Weights of a small GPT-style language model, trained from scratch on English Wikipedia: 13 layers, vocabulary 4096.
Each number is 50 + 10 x the weight over the matrix's rms, rounded and kept within 0 to 99. Layers, rows and columns count from 0.

# layer 3 MLP down, 96x384, rms 0.102, rows 0-54, columns 128-255
46 60 63 42 53 63 59 46 50 60 58 56 46 49 48 49 55 55 24 47 67 50 37 62 55 63 46 53 57 58 52 63 54 47 51 76 52 55 52 40 55 50 62 38 55 42 57 35 63 45 46 48 42 30 57 48 52 64 59 49 41 57 55 57 40 38 47 45 64 58 48 52 50 42 57 50 46 53 55 50 42 45 31 36 48 46 49 45 53 64 60 57 44 58 50 43 50 50 52 46 65 63 50 46 67 54 44 62 45 40 35 49 27 52 50 55 49 60 54 47 57 52 42 56 41 43 21 40
44 47 62 56 69 81 43 64 59 74 51 20 59 45 60 51 57 46 51 50 36 26 59 56 43 59 56 48 40 34 51 57 44 32 43 58 54 44 33 52 42 53 46 52 42 66 44 48 69 53 48 53 56 57 46 57 65 51 29 36 44 43 32 55 36 55 50 67 62 55 58 48 29 43 34 45 57 40 50 56 59 52 43 47 33 58 42 60 56 44 58 53 66 49 54 52 44 35 60 75 65 60 42 64 60 43 38 52 55 53 66 56 59 33 54 63 60 54 55 51 47 48 54 47 63 50 32 52
50 64 43 49 43 39 38 52 56 48 47 51 55 53 44 61 47 55 55 40 48 37 45 37 65 52 48 45 47 46 47 52 49 50 43 56 30 59 38 46 32 58 59 57 38 46 47 60 55 53 47 57 41 49 52 48 38 56 21 44 53 42 50 45 68 47 58 60 59 41 50 54 35 47 45 69 26 46 52 55 66 31 43 69 47 53 39 54 43 49 64 47 45 61 54 45 48 64 59 52 58 50 63 44 57 41 45 42 58 56 62 53 60 40 52 43 47 47 46 36 27 62 53 43 59 57 47 48
59 57 55 62 49 70 68 62 51 32 62 69 58 53 52 46 45 39 71 44 55 49 46 51 54 55 65 55 39 47 39 52 59 55 67 67 45 63 42 47 48 58 46 49 45 52 47 51 68 49 39 63 49 55 50 54 51 26 53 50 53 34 55 45 47 43 52 47 53 59 49 32 37 46 38 65 58 52 54 44 46 47 58 69 51 40 46 38 65 43 50 56 53 58 56 48 46 42 52 39 42 60 56 39 51 47 54 43 57 61 60 45 49 48 51 48 57 35 49 42 52 45 42 71 62 44 52 47
50 38 50 42 47 52 50 62 51 48 43 49 63 59 67 51 58 57 69 62 49 40 45 57 41 52 60 54 45 59 49 42 44 39 44 65 63 45 58 44 49 60 58 51 64 46 49 55 54 52 48 39 44 51 57 48 40 50 48 40 35 54 67 52 37 45 57 42 25 67 66 45 53 50 40 64 50 59 59 40 52 48 34 52 45 71 48 58 58 73 46 31 60 47 66 53 67 45 54 59 47 53 59 54 48 59 39 51 50 69 51 62 59 70 68 52 39 44 48 51 59 36 44 74 61 47 51 51
52 50 52 46 48 25 67 61 68 49 50 55 70 50 58 54 60 47 62 34 56 56 42 63 43 56 38 49 50 69 40 44 52 59 46 64 69 61 59 59 54 53 44 50 39 43 46 48 61 41 51 50 51 53 42 46 39 36 46 38 60 40 58 57 52 50 37 51 32 34 61 65 50 49 50 50 64 42 57 53 51 54 41 49 47 66 47 53 73 53 45 35 44 45 47 55 40 69 52 40 44 59 73 21 49 55 45 50 67 63 40 33 48 63 66 43 47 60 36 56 43 48 56 43 61 48 59 27
59 43 45 72 25 59 71 27 24 41 61 54 22 36 19 51 41 25 43 40 48 49 56 38 41 45 63 57 52 57 44 36 43 49 23 43 52 53 36 44 38 48 56 38 37 30 48 41 54 39 55 26 62 59 70 66 48 39 21 30 44 50 31 36 42 44 47 35 57 47 31 32 46 50 52 34 52 19 41 58 41 42 35 48 59 34 52 51 19 39 39 28 58 57 64 47 47 12 37 86 41 40 50 46 46 36 43 33 24 29 53 40 43 55 34 22 68 59 53 51 48 38 68 58 27 52 57 37
52 40 68 59 48 55 54 46 45 42 52 67 53 53 44 61 49 34 62 51 52 56 40 45 61 43 52 56 43 40 46 24 39 32 56 34 56 42 61 47 52 48 61 33 53 64 53 50 52 52 39 53 63 62 47 60 45 69 51 53 67 62 62 53 61 58 35 42 57 48 55 53 48 55 58 61 65 38 47 36 55 70 56 42 66 52 57 56 55 56 49 34 55 43 37 41 63 31 64 72 41 48 45 51 49 55 53 63 59 60 52 41 48 64 59 50 76 64 37 50 48 55 54 22 50 53 50 53
51 22 47 56 57 58 46 56 59 54 51 46 59 46 52 38 57 51 63 43 49 43 58 43 38 47 60 47 39 50 47 51 54 41 34 48 62 71 59 59 54 41 39 56 54 44 53 36 54 54 40 50 67 54 46 58 57 50 37 57 52 38 49 43 60 46 84 26 68 65 60 51 49 44 44 45 45 50 48 42 46 53 67 44 57 59 59 71 57 58 55 29 50 66 65 57 59 37 55 62 43 56 60 57 47 73 51 60 57 55 40 50 58 38 56 55 68 47 56 50 57 59 55 62 54 55 60 42
68 29 46 58 46 37 39 39 44 57 52 51 42 43 38 62 56 37 48 48 44 50 44 51 70 76 45 45 56 71 48 65 61 41 65 62 45 34 54 61 56 27 52 45 51 46 62 51 47 53 44 51 60 41 45 50 51 56 37 51 48 52 47 62 47 50 34 40 38 50 59 35 44 51 52 47 37 70 37 46 51 62 63 47 61 46 42 46 56 46 28 32 42 62 38 57 50 56 45 47 65 52 55 46 39 43 53 53 44 32 48 50 40 58 49 53 56 51 45 60 40 35 51 51 39 56 59 43
61 79 48 46 55 37 56 55 53 45 41 50 59 45 47 44 42 61 54 55 44 45 40 57 58 52 66 47 50 35 58 64 55 49 53 38 45 60 44 55 60 55 58 58 52 43 47 52 61 55 43 31 42 61 46 47 27 24 43 59 44 40 50 51 60 46 49 37 51 37 43 45 63 65 60 65 41 32 63 68 46 47 53 58 46 55 58 37 63 47 42 60 49 39 47 41 58 54 46 56 47 52 50 57 50 47 44 58 57 49 59 36 38 56 64 41 63 54 65 40 48 44 47 34 54 55 44 41
58 33 49 50 51 44 61 59 45 55 35 26 54 46 34 29 53 67 47 42 44 45 39 56 40 53 50 56 38 46 61 66 56 53 40 62 44 19 60 49 70 36 36 34 58 55 48 26 69 69 42 52 68 51 43 61 47 60 55 37 44 51 46 43 56 46 38 60 56 57 53 53 38 57 64 42 41 43 55 56 41 57 50 52 44 41 40 39 55 68 40 34 49 31 54 22 61 66 48 60 58 53 43 53 49 61 44 58 63 51 42 51 49 54 47 57 49 71 34 56 48 62 49 69 50 51 60 48
48 55 51 64 67 40 50 31 49 57 57 53 42 53 56 58 59 41 52 62 59 50 39 37 55 40 46 57 58 43 53 35 46 73 46 72 57 33 63 50 59 51 57 53 56 27 48 51 36 49 51 44 62 54 45 44 54 53 54 61 54 60 49 40 41 67 74 40 51 49 37 46 65 50 45 44 19 61 55 66 50 64 55 38 66 53 44 53 44 42 46 66 51 58 59 57 59 50 37 34 49 42 42 39 62 54 48 57 31 46 42 37 49 47 33 53 55 41 44 61 51 56 37 48 34 35 72 67
51 56 53 72 47 59 54 25 26 59 64 60 20 60 23 60 66 34 34 36 60 38 55 31 50 59 27 53 47 51 48 45 43 45 40 48 52 57 48 58 60 48 36 53 56 39 46 53 05 55 50 37 49 45 44 67 31 44 54 41 46 42 44 68 43 43 46 29 46 48 40 56 49 57 39 48 20 55 55 48 54 55 59 56 41 21 45 62 24 49 50 51 39 61 65 58 56 39 37 54 53 45 36 56 60 48 54 51 34 28 62 46 40 62 30 52 34 62 43 47 56 61 58 32 21 54 29 31
46 63 57 56 49 64 46 51 52 48 44 56 48 50 48 42 57 49 39 41 53 35 45 44 57 62 58 47 44 51 51 42 40 62 48 70 54 58 52 55 44 42 42 59 63 59 42 39 86 54 61 46 45 47 45 51 43 44 41 57 53 55 59 50 41 51 57 50 73 55 50 47 34 49 46 44 67 36 50 49 49 45 48 44 37 44 57 67 50 48 53 41 36 48 62 41 62 48 47 62 56 62 44 35 48 43 51 63 50 52 53 41 35 39 48 46 35 50 56 57 31 61 49 51 48 57 51 35
52 19 46 45 55 26 60 57 49 55 57 46 60 55 64 64 70 44 54 50 43 65 73 42 31 48 45 60 49 56 45 58 41 43 50 44 58 51 46 51 60 46 45 34 43 60 55 64 48 47 43 48 60 57 54 58 54 33 56 32 56 47 46 48 43 45 39 41 26 41 52 49 65 49 58 51 46 57 26 48 39 54 53 62 55 52 49 40 50 41 53 59 73 57 39 73 50 56 55 43 52 46 58 51 47 39 54 44 46 50 48 26 65 43 51 47 42 44 53 52 62 56 30 53 50 60 77 54
56 47 58 44 47 43 64 43 40 29 51 57 39 59 38 39 35 41 63 46 56 42 55 47 40 44 48 63 53 56 54 38 56 39 48 42 60 39 57 41 49 38 50 44 51 44 56 69 38 54 54 66 52 67 48 73 53 40 56 32 40 42 65 51 57 67 61 56 51 52 48 44 44 67 44 55 54 34 47 54 47 59 48 51 39 44 52 54 44 39 51 52 37 55 44 58 62 61 43 55 48 30 51 67 45 54 59 57 45 45 62 40 56 45 51 50 44 29 45 58 67 43 42 53 37 53 70 45
53 68 36 51 41 40 63 59 67 35 42 28 75 55 63 52 52 45 53 48 63 57 56 49 50 38 45 50 60 52 32 58 50 50 48 43 48 31 43 50 44 34 53 61 51 64 63 57 56 55 48 59 51 40 45 45 58 74 60 65 49 61 49 54 35 50 36 39 48 53 51 52 62 60 45 57 55 61 46 37 47 46 55 36 52 60 56 42 61 48 40 45 49 50 52 48 45 55 49 63 34 42 45 46 57 60 56 37 65 66 66 63 51 48 58 48 36 43 58 61 48 44 44 57 56 50 51 59
38 50 52 45 39 67 34 53 59 49 51 45 43 40 52 37 43 45 59 45 47 24 65 59 53 51 47 43 42 24 45 42 58 47 58 37 47 59 54 59 44 56 37 74 44 57 56 47 52 52 57 54 62 52 55 45 45 60 54 53 60 36 64 49 48 51 51 51 60 69 46 38 59 56 41 39 21 37 81 39 61 45 51 45 44 45 43 49 63 57 60 46 42 35 48 60 55 56 31 60 41 46 52 71 52 50 48 47 59 48 49 69 53 38 51 51 53 58 62 50 51 36 55 48 54 54 36 43
66 74 58 49 36 59 46 44 35 29 48 51 41 50 41 41 49 62 30 61 43 40 39 52 65 52 53 37 45 58 57 48 49 60 51 50 62 53 38 41 51 43 61 56 50 62 45 59 39 51 57 54 27 68 47 33 57 50 57 50 53 57 55 59 56 50 65 41 71 54 43 45 49 44 41 47 57 45 54 47 50 42 47 72 42 46 50 53 44 42 63 51 50 36 54 26 45 41 48 48 59 56 61 58 39 40 55 53 32 31 58 66 47 51 42 38 54 59 78 44 53 48 42 40 43 41 27 32
27 50 61 24 59 60 61 70 68 53 58 66 61 40 68 44 40 44 34 41 50 36 49 68 60 37 41 49 66 42 58 48 45 44 57 42 52 37 46 33 51 57 53 60 50 68 37 60 51 65 52 60 47 44 51 41 46 45 55 63 36 49 53 45 57 53 79 61 52 59 55 68 56 59 47 42 63 74 62 38 62 51 62 42 35 54 57 72 62 56 36 58 44 58 49 59 51 74 57 53 56 51 45 50 37 50 52 58 58 64 54 65 29 43 76 38 48 35 57 18 54 64 46 15 63 51 43 80
44 65 59 50 57 35 41 56 62 41 46 53 59 54 64 46 46 51 57 49 58 65 42 55 55 53 56 54 55 55 42 43 54 61 60 56 53 50 53 55 37 34 46 56 52 17 29 54 43 47 30 38 40 49 49 50 50 51 47 46 47 50 61 46 52 47 68 70 45 38 56 37 41 53 47 33 77 72 77 43 54 65 60 57 55 54 27 60 73 48 37 46 57 42 36 52 51 54 71 40 65 51 38 49 26 57 45 54 55 68 56 52 51 65 50 35 42 52 73 50 48 49 54 50 60 47 51 45
48 38 56 62 60 40 50 53 50 77 70 60 52 50 63 49 59 50 56 59 60 31 41 59 38 51 61 51 78 58 50 60 59 48 66 39 52 67 41 57 51 64 47 65 56 61 48 61 54 53 27 55 55 45 50 49 62 37 35 57 54 52 32 57 73 45 63 45 29 68 68 36 69 54 42 49 33 41 61 47 53 51 37 52 67 54 58 60 55 45 51 43 65 45 54 41 47 52 66 52 58 66 51 53 55 31 42 56 50 55 46 50 63 41 45 58 48 49 62 44 65 55 49 51 44 61 49 49
45 46 48 38 39 39 47 49 49 38 35 62 43 48 43 47 60 50 66 55 56 57 43 54 44 55 69 56 60 45 67 30 60 40 42 55 71 54 57 44 53 46 54 45 39 52 35 48 28 38 61 37 55 49 47 46 55 36 54 66 37 39 49 61 36 40 53 37 53 43 53 55 56 54 60 51 50 56 54 42 62 45 45 58 66 45 60 71 43 59 54 36 49 62 70 40 50 39 51 46 41 57 51 55 39 46 47 43 39 46 59 51 60 44 42 52 49 44 43 44 41 49 49 57 47 48 67 53
61 30 50 57 42 69 54 36 35 43 65 58 29 53 49 46 52 54 46 44 36 10 61 74 71 48 64 57 62 73 52 67 50 39 55 34 57 59 47 54 45 67 46 51 44 57 62 41 32 53 51 32 49 61 49 38 48 53 53 34 55 65 45 53 57 47 83 45 28 59 33 64 52 37 56 51 48 63 43 33 62 46 56 54 49 32 52 51 33 37 49 59 59 49 43 57 44 55 41 58 51 35 46 68 53 37 65 41 32 33 55 53 60 39 36 33 51 37 71 61 69 63 57 45 33 53 50 61
49 54 60 48 42 53 51 39 42 53 49 38 41 57 49 60 47 53 29 54 66 66 35 42 44 51 44 51 55 56 38 83 49 59 51 58 48 50 52 57 51 46 65 46 53 55 49 64 22 47 53 52 36 55 47 48 60 56 57 42 38 47 58 61 52 57 31 57 45 53 34 69 51 48 54 48 38 31 31 50 47 46 49 57 45 51 61 54 43 63 58 52 59 68 41 47 48 55 64 32 59 43 45 39 48 54 47 51 40 46 57 64 57 74 43 55 60 56 49 55 59 39 47 43 44 36 48 66
50 77 62 40 23 65 40 54 48 54 47 58 48 53 47 55 37 56 45 53 63 37 43 55 56 42 40 73 40 54 63 39 45 40 72 44 54 51 47 48 45 65 50 54 58 43 55 59 53 54 48 65 32 50 50 44 49 50 51 71 30 42 61 50 44 52 39 41 64 55 43 64 46 64 44 46 63 32 59 52 50 38 57 46 44 62 39 50 51 50 44 63 53 52 45 36 44 62 46 55 46 44 69 48 52 55 54 43 52 50 59 44 41 69 65 43 60 47 50 31 47 36 42 27 54 52 41 62
47 37 59 38 40 42 62 56 55 50 31 55 47 65 54 58 34 53 46 45 50 57 40 58 44 41 38 64 39 42 51 40 55 52 71 60 50 68 42 54 57 64 61 44 41 33 49 65 68 58 44 51 40 61 46 31 57 64 49 64 56 51 58 65 66 39 62 43 58 50 40 51 37 54 38 37 41 31 58 59 45 48 50 53 39 66 49 51 54 48 53 41 49 59 51 54 36 55 45 75 24 48 65 47 49 65 55 54 62 45 42 44 46 41 51 58 60 53 45 47 62 39 53 51 52 54 66 51
46 41 51 43 48 66 41 43 53 41 47 59 46 42 48 55 50 52 53 56 53 66 39 55 46 58 35 62 65 66 48 47 57 78 46 79 50 31 56 50 49 57 50 42 64 59 56 39 40 68 58 46 53 41 45 52 45 61 48 62 28 51 83 64 57 55 47 44 59 58 41 54 40 48 45 56 39 21 52 50 51 42 54 50 44 51 54 55 63 57 59 47 26 50 35 51 53 64 27 30 42 53 56 49 64 46 55 45 48 50 26 53 38 52 49 61 37 40 61 49 59 41 46 50 44 60 39 51
47 39 60 61 30 50 55 33 34 70 68 49 32 69 18 63 44 71 49 64 58 32 60 44 60 71 48 67 46 69 67 70 54 52 49 35 49 21 61 47 64 59 51 48 56 27 51 64 22 59 46 40 54 23 38 59 36 47 36 27 38 50 37 47 63 57 33 35 42 31 49 42 38 53 44 44 20 61 50 46 48 57 33 42 65 39 48 53 23 50 46 41 43 53 68 43 42 55 30 35 57 47 40 53 47 51 39 55 32 32 43 73 48 48 24 51 39 40 40 36 40 51 66 36 26 45 57 44
50 59 42 55 67 54 43 55 57 54 53 45 51 37 50 61 53 43 60 51 53 38 48 54 52 23 36 53 47 62 39 50 45 52 57 41 52 56 43 43 48 54 59 41 53 54 44 40 64 70 43 49 51 42 42 53 47 62 41 45 46 63 42 52 48 45 44 68 43 32 40 56 50 32 42 53 63 53 55 50 45 56 49 51 54 61 50 34 44 61 41 45 52 42 58 33 51 33 40 36 55 46 64 63 46 42 41 55 54 60 42 42 44 49 53 44 19 47 60 30 49 71 53 29 55 51 65 59
44 52 53 36 47 60 49 37 37 56 47 56 41 53 36 48 52 53 39 44 47 57 66 43 63 52 59 40 41 39 54 47 57 53 57 64 36 41 61 63 63 46 42 52 53 50 61 55 38 49 69 56 38 61 62 48 52 58 52 63 56 60 44 50 51 58 44 44 52 51 46 46 49 55 57 44 29 67 46 45 47 54 49 36 51 54 55 50 45 53 51 65 54 54 42 52 51 48 47 55 60 42 47 46 49 49 43 36 37 45 38 54 50 58 46 39 58 39 47 44 61 57 41 47 37 56 40 50
44 49 50 41 52 49 63 50 49 43 33 61 48 45 57 48 49 51 48 58 42 54 57 48 48 42 50 51 39 43 47 72 56 49 42 52 61 43 49 42 47 53 74 55 19 42 48 49 46 50 58 50 63 50 54 66 45 38 50 44 30 40 52 37 39 63 47 38 68 39 69 58 47 44 45 45 65 40 49 36 59 56 55 66 46 56 39 42 57 45 53 60 42 61 49 41 40 30 52 61 62 56 53 47 52 52 50 42 60 44 42 52 56 51 61 37 54 58 53 39 56 47 72 55 52 47 61 48
46 85 40 45 54 64 47 53 54 61 53 52 60 34 61 24 47 48 49 40 42 51 49 44 47 59 68 39 25 39 46 45 44 44 49 48 44 31 39 54 53 51 27 58 50 57 55 46 71 55 54 64 43 55 42 50 48 50 37 60 59 37 35 46 40 43 48 56 70 38 56 61 57 34 47 61 36 67 52 56 53 41 63 40 50 63 38 49 63 45 59 33 45 45 33 57 42 43 58 58 54 61 41 39 51 56 46 53 51 58 42 55 39 45 52 47 28 56 36 43 45 60 54 36 50 38 35 64
45 34 51 62 42 48 52 50 55 57 57 52 55 48 50 60 56 52 51 38 48 34 33 56 53 52 45 53 51 47 51 53 47 39 60 48 70 67 57 43 52 47 48 54 47 51 41 61 44 45 43 46 42 45 48 48 48 69 44 58 49 68 50 56 42 47 48 52 49 44 65 59 38 43 40 25 49 37 53 40 43 48 53 50 54 50 47 58 50 49 43 44 29 59 42 32 48 67 42 39 59 57 41 44 70 55 44 55 55 50 35 46 66 36 57 54 48 50 46 45 54 52 52 56 50 42 64 37
29 48 39 51 45 28 44 56 53 46 46 47 55 62 64 44 46 53 58 41 45 48 43 60 40 58 68 56 55 51 42 56 36 51 44 67 48 50 45 63 61 43 30 46 40 48 41 60 70 45 31 65 48 50 78 44 67 27 43 49 57 60 34 52 68 46 62 61 32 41 61 51 49 53 70 66 59 52 47 60 71 36 57 59 33 68 49 42 74 54 50 56 67 45 29 38 54 62 63 49 48 64 53 61 55 58 39 57 59 52 52 33 55 47 55 33 58 40 61 41 35 66 30 39 60 50 55 58
45 31 46 48 61 54 57 55 44 54 39 69 56 50 54 66 56 55 59 56 68 45 64 51 38 36 54 63 59 48 46 54 55 70 41 66 52 67 57 48 52 51 51 49 57 47 61 48 59 56 55 64 57 43 43 62 32 42 54 47 58 56 50 67 49 52 51 44 69 52 54 40 40 55 53 56 52 64 61 61 47 71 33 52 71 52 41 63 62 61 43 46 47 47 54 34 30 60 52 39 33 57 46 40 49 63 61 65 56 45 37 66 50 61 50 56 67 50 46 33 49 39 46 57 51 45 46 31
39 81 43 47 38 52 54 61 70 52 45 57 57 47 62 35 50 52 52 40 41 60 47 51 53 54 49 44 52 54 42 57 47 50 57 68 37 47 68 45 51 39 51 52 67 41 48 72 38 34 53 75 53 42 67 44 51 42 48 59 48 40 54 36 57 53 76 65 64 40 59 34 47 48 62 55 64 60 35 58 56 52 46 50 52 58 35 51 49 56 60 50 47 62 50 71 55 65 56 64 50 48 62 51 48 53 41 38 58 67 49 39 52 75 53 47 56 49 58 49 48 42 51 52 59 48 54 65
47 52 61 48 46 57 38 51 54 54 54 52 46 48 47 50 38 39 50 50 61 33 41 41 37 42 45 57 36 41 53 51 45 47 61 41 58 71 49 48 50 61 57 60 57 40 57 39 44 68 44 60 43 54 39 40 39 66 39 40 62 55 46 62 69 50 47 63 64 44 58 48 48 40 44 51 45 60 45 58 42 37 55 51 59 51 53 50 54 50 56 46 56 43 50 29 54 55 58 68 49 56 46 62 25 55 59 59 56 60 47 42 39 48 57 57 53 50 69 53 53 58 52 37 58 27 38 51
56 68 44 43 50 44 51 62 65 46 64 39 53 54 65 38 39 44 64 32 56 43 60 51 51 59 42 43 63 64 50 39 39 47 43 41 57 45 71 42 48 38 38 52 49 51 45 60 61 52 59 65 69 57 54 50 65 58 51 60 65 42 45 65 48 53 48 66 51 52 50 60 20 52 65 46 62 39 47 60 42 49 34 47 53 54 47 62 59 60 60 64 42 42 36 61 43 66 50 41 47 46 60 51 56 57 60 48 59 53 34 46 48 60 61 46 68 59 33 72 39 49 46 56 61 52 51 49
48 41 50 51 44 38 61 50 49 65 25 39 59 55 50 40 50 60 42 58 48 51 58 55 49 50 40 53 45 53 57 57 38 49 48 26 54 75 38 47 42 53 64 50 54 59 49 43 45 62 54 33 24 51 46 48 52 57 63 51 55 51 49 42 43 55 46 56 52 70 41 65 31 51 52 41 52 45 57 40 55 54 49 41 43 45 65 48 52 57 52 46 55 47 51 23 51 60 38 58 45 29 36 64 54 55 50 50 48 41 56 43 48 51 47 51 34 50 43 37 38 61 53 50 43 51 36 48
61 42 33 68 57 54 60 46 53 54 57 49 50 40 50 54 38 58 51 52 43 40 53 47 42 44 68 48 35 53 43 54 54 47 34 52 52 62 52 40 56 64 68 44 50 43 42 56 69 59 56 46 45 46 58 44 48 48 67 52 51 50 49 50 37 43 53 53 59 61 39 43 56 48 53 49 40 51 55 55 48 41 43 49 46 35 60 42 52 56 45 57 90 41 50 65 55 39 57 43 42 43 43 53 46 46 48 49 52 49 49 51 45 49 41 52 61 29 26 58 40 55 44 63 58 54 56 50
50 41 51 53 46 47 43 66 60 40 61 54 59 43 60 55 51 35 70 49 38 61 43 64 55 63 55 56 65 43 51 48 38 50 43 54 56 60 62 61 45 44 64 44 49 53 44 72 61 47 48 75 59 58 73 44 52 53 45 49 38 49 42 38 40 56 59 46 44 40 65 64 73 51 41 41 60 55 50 40 45 39 36 48 42 52 57 40 59 42 54 53 51 44 53 67 60 44 48 40 45 57 52 41 44 30 58 41 67 56 54 31 61 54 61 45 53 40 32 58 52 62 53 77 53 45 53 34
44 59 51 42 58 38 43 44 48 51 47 56 50 36 53 47 52 53 47 65 45 50 61 51 51 37 46 39 53 43 49 37 50 71 62 44 39 34 46 48 43 57 40 49 56 53 48 45 51 60 56 34 49 25 47 49 54 34 74 62 37 51 41 51 44 66 31 56 47 59 36 55 47 53 60 54 53 36 45 70 48 45 52 44 40 34 59 41 42 42 50 71 57 73 63 82 34 51 53 17 59 56 46 52 47 51 60 28 35 41 57 43 61 44 42 43 42 63 30 54 57 50 53 36 54 44 47 54
57 54 47 55 62 31 52 56 65 47 62 58 71 46 63 62 59 50 47 46 33 62 58 52 44 35 56 35 60 38 33 40 51 66 41 36 52 50 46 51 54 44 43 61 52 69 51 48 56 42 63 69 55 48 57 52 51 68 41 57 57 42 59 47 42 55 54 62 47 55 59 43 72 57 53 36 63 54 59 46 53 43 45 49 44 65 47 44 60 60 48 58 44 48 58 62 42 54 60 45 56 50 39 49 66 42 36 43 68 64 71 71 57 49 63 57 58 54 60 58 42 54 52 36 65 59 60 51
37 64 45 40 49 43 34 47 45 59 50 36 49 44 42 46 52 59 55 43 53 67 41 53 44 56 47 47 52 48 55 49 43 53 65 55 46 64 35 49 45 60 59 46 54 61 44 42 49 51 40 55 33 48 41 48 41 46 67 50 49 44 49 39 53 46 35 41 50 35 53 48 48 58 56 63 46 30 63 51 57 57 51 48 50 46 45 32 50 43 43 58 43 45 64 35 49 55 43 61 56 59 48 50 46 53 47 47 48 43 51 46 53 61 48 58 62 50 55 59 54 56 49 48 45 48 46 62
60 41 67 57 56 62 72 47 44 40 58 58 56 62 41 50 39 58 59 47 46 52 51 41 38 49 41 49 47 46 48 44 66 35 32 44 47 56 35 52 44 57 52 73 27 60 56 49 32 40 57 53 65 49 51 54 43 41 66 44 40 43 58 45 38 47 52 40 56 55 49 47 47 60 42 82 75 49 45 59 36 58 46 44 46 51 51 43 43 42 56 50 62 48 49 62 55 33 52 66 59 56 39 34 53 51 50 42 50 45 52 41 41 37 36 53 48 47 73 61 68 52 64 56 50 48 47 54
65 34 45 48 46 59 50 36 36 34 38 59 22 49 19 51 61 43 35 40 45 57 72 52 58 40 33 51 42 63 42 54 46 43 32 35 54 68 26 47 59 64 49 52 62 56 48 47 48 55 58 54 49 46 42 58 55 74 55 42 45 52 46 44 54 59 37 34 64 52 36 58 67 50 44 71 57 46 39 47 60 46 51 47 43 37 49 47 42 53 53 40 46 59 37 64 41 45 39 47 59 58 32 43 51 45 64 56 42 32 68 35 57 32 40 55 54 56 34 52 53 38 60 39 39 52 44 52
39 32 51 54 37 27 48 44 51 61 38 43 40 47 54 49 58 57 52 54 38 52 71 39 55 37 55 51 50 47 46 65 59 44 50 40 44 44 46 51 59 56 44 20 51 41 43 54 59 52 36 42 50 57 55 64 59 49 48 39 41 31 52 50 38 45 40 48 39 49 38 65 33 40 53 63 33 62 41 49 38 51 51 67 45 45 58 44 63 57 61 63 47 42 34 72 59 55 42 38 51 68 34 39 45 48 52 57 38 39 58 63 43 59 42 45 36 48 41 64 49 55 36 20 42 51 74 43
50 43 45 56 72 47 47 53 57 48 59 52 55 54 54 53 34 41 46 49 56 45 58 51 43 39 54 63 52 43 63 61 46 45 65 44 44 55 52 48 43 45 54 42 38 44 55 77 49 42 49 61 55 66 54 46 44 40 53 45 51 54 61 52 57 42 56 51 51 37 46 42 56 43 46 57 65 67 45 42 46 58 40 57 55 56 54 55 67 56 42 58 56 46 33 78 48 65 56 42 43 49 39 53 61 57 38 50 52 56 37 39 48 45 54 42 53 45 49 43 54 48 51 62 52 45 52 47
40 59 60 43 50 73 47 52 51 30 41 57 49 68 53 54 43 44 44 58 45 56 28 52 41 44 48 42 34 48 59 51 43 36 54 67 43 61 56 46 63 50 52 58 68 53 47 34 62 51 63 62 46 49 45 51 45 53 61 50 80 56 61 50 48 45 30 39 59 61 40 41 38 44 38 63 42 45 76 41 51 64 48 42 64 38 54 64 52 55 61 52 52 43 60 49 36 29 71 67 50 55 48 46 49 56 52 50 59 50 48 56 46 53 47 48 57 68 30 50 47 37 54 67 52 50 44 60
62 60 41 46 46 60 48 52 49 49 40 54 44 44 56 63 61 54 41 69 61 33 57 58 55 61 50 43 49 52 39 61 61 52 36 37 48 62 47 56 35 58 61 55 52 45 46 56 35 50 48 49 37 26 45 54 56 73 42 52 53 53 59 63 64 42 35 57 55 53 50 44 55 52 55 42 58 55 52 74 51 46 64 56 56 35 46 42 38 54 54 49 43 50 50 45 59 56 56 56 50 46 75 68 49 49 60 53 55 43 55 49 47 50 43 45 54 66 50 46 52 34 65 25 56 43 34 57
50 55 52 49 57 36 53 66 62 52 54 37 80 41 70 61 62 48 66 43 54 56 36 58 46 45 56 40 56 48 44 32 45 42 50 44 41 49 56 49 40 44 35 28 41 35 44 49 78 51 37 41 44 44 44 44 54 56 43 52 50 48 50 44 71 55 67 57 42 43 75 49 54 42 44 35 57 68 44 56 45 50 57 52 30 64 37 60 65 41 45 43 35 52 43 37 55 58 63 43 66 54 40 46 65 67 44 53 72 72 27 31 73 54 57 42 51 57 63 41 65 43 53 69 71 57 47 44
48 48 58 57 40 42 41 34 46 51 43 41 51 57 37 39 45 50 39 57 61 80 47 44 47 58 47 58 63 45 64 48 47 60 44 31 54 48 54 47 44 60 55 39 66 33 42 56 58 51 55 39 47 70 57 52 50 34 35 38 23 48 56 55 52 58 59 49 38 60 42 53 38 58 47 47 25 51 44 34 41 53 54 34 54 42 51 42 36 59 47 56 60 45 45 66 55 51 71 84 35 47 54 41 41 37 65 57 39 39 38 44 57 59 50 57 48 47 47 47 40 54 70 57 33 53 36 42
34 48 51 36 54 55 46 54 55 52 52 47 59 39 56 58 46 38 44 55 55 55 50 46 47 49 42 36 75 46 60 45 60 60 40 43 68 52 59 49 51 51 39 51 47 36 57 51 53 25 44 61 51 42 55 56 46 33 38 55 64 44 43 58 55 52 55 62 46 51 69 34 60 47 31 26 47 56 42 51 40 55 38 46 46 58 43 45 60 49 54 37 51 51 41 48 51 53 46 69 57 57 60 61 42 59 53 61 39 53 47 51 55 51 51 54 34 56 78 58 50 35 47 58 51 28 30 76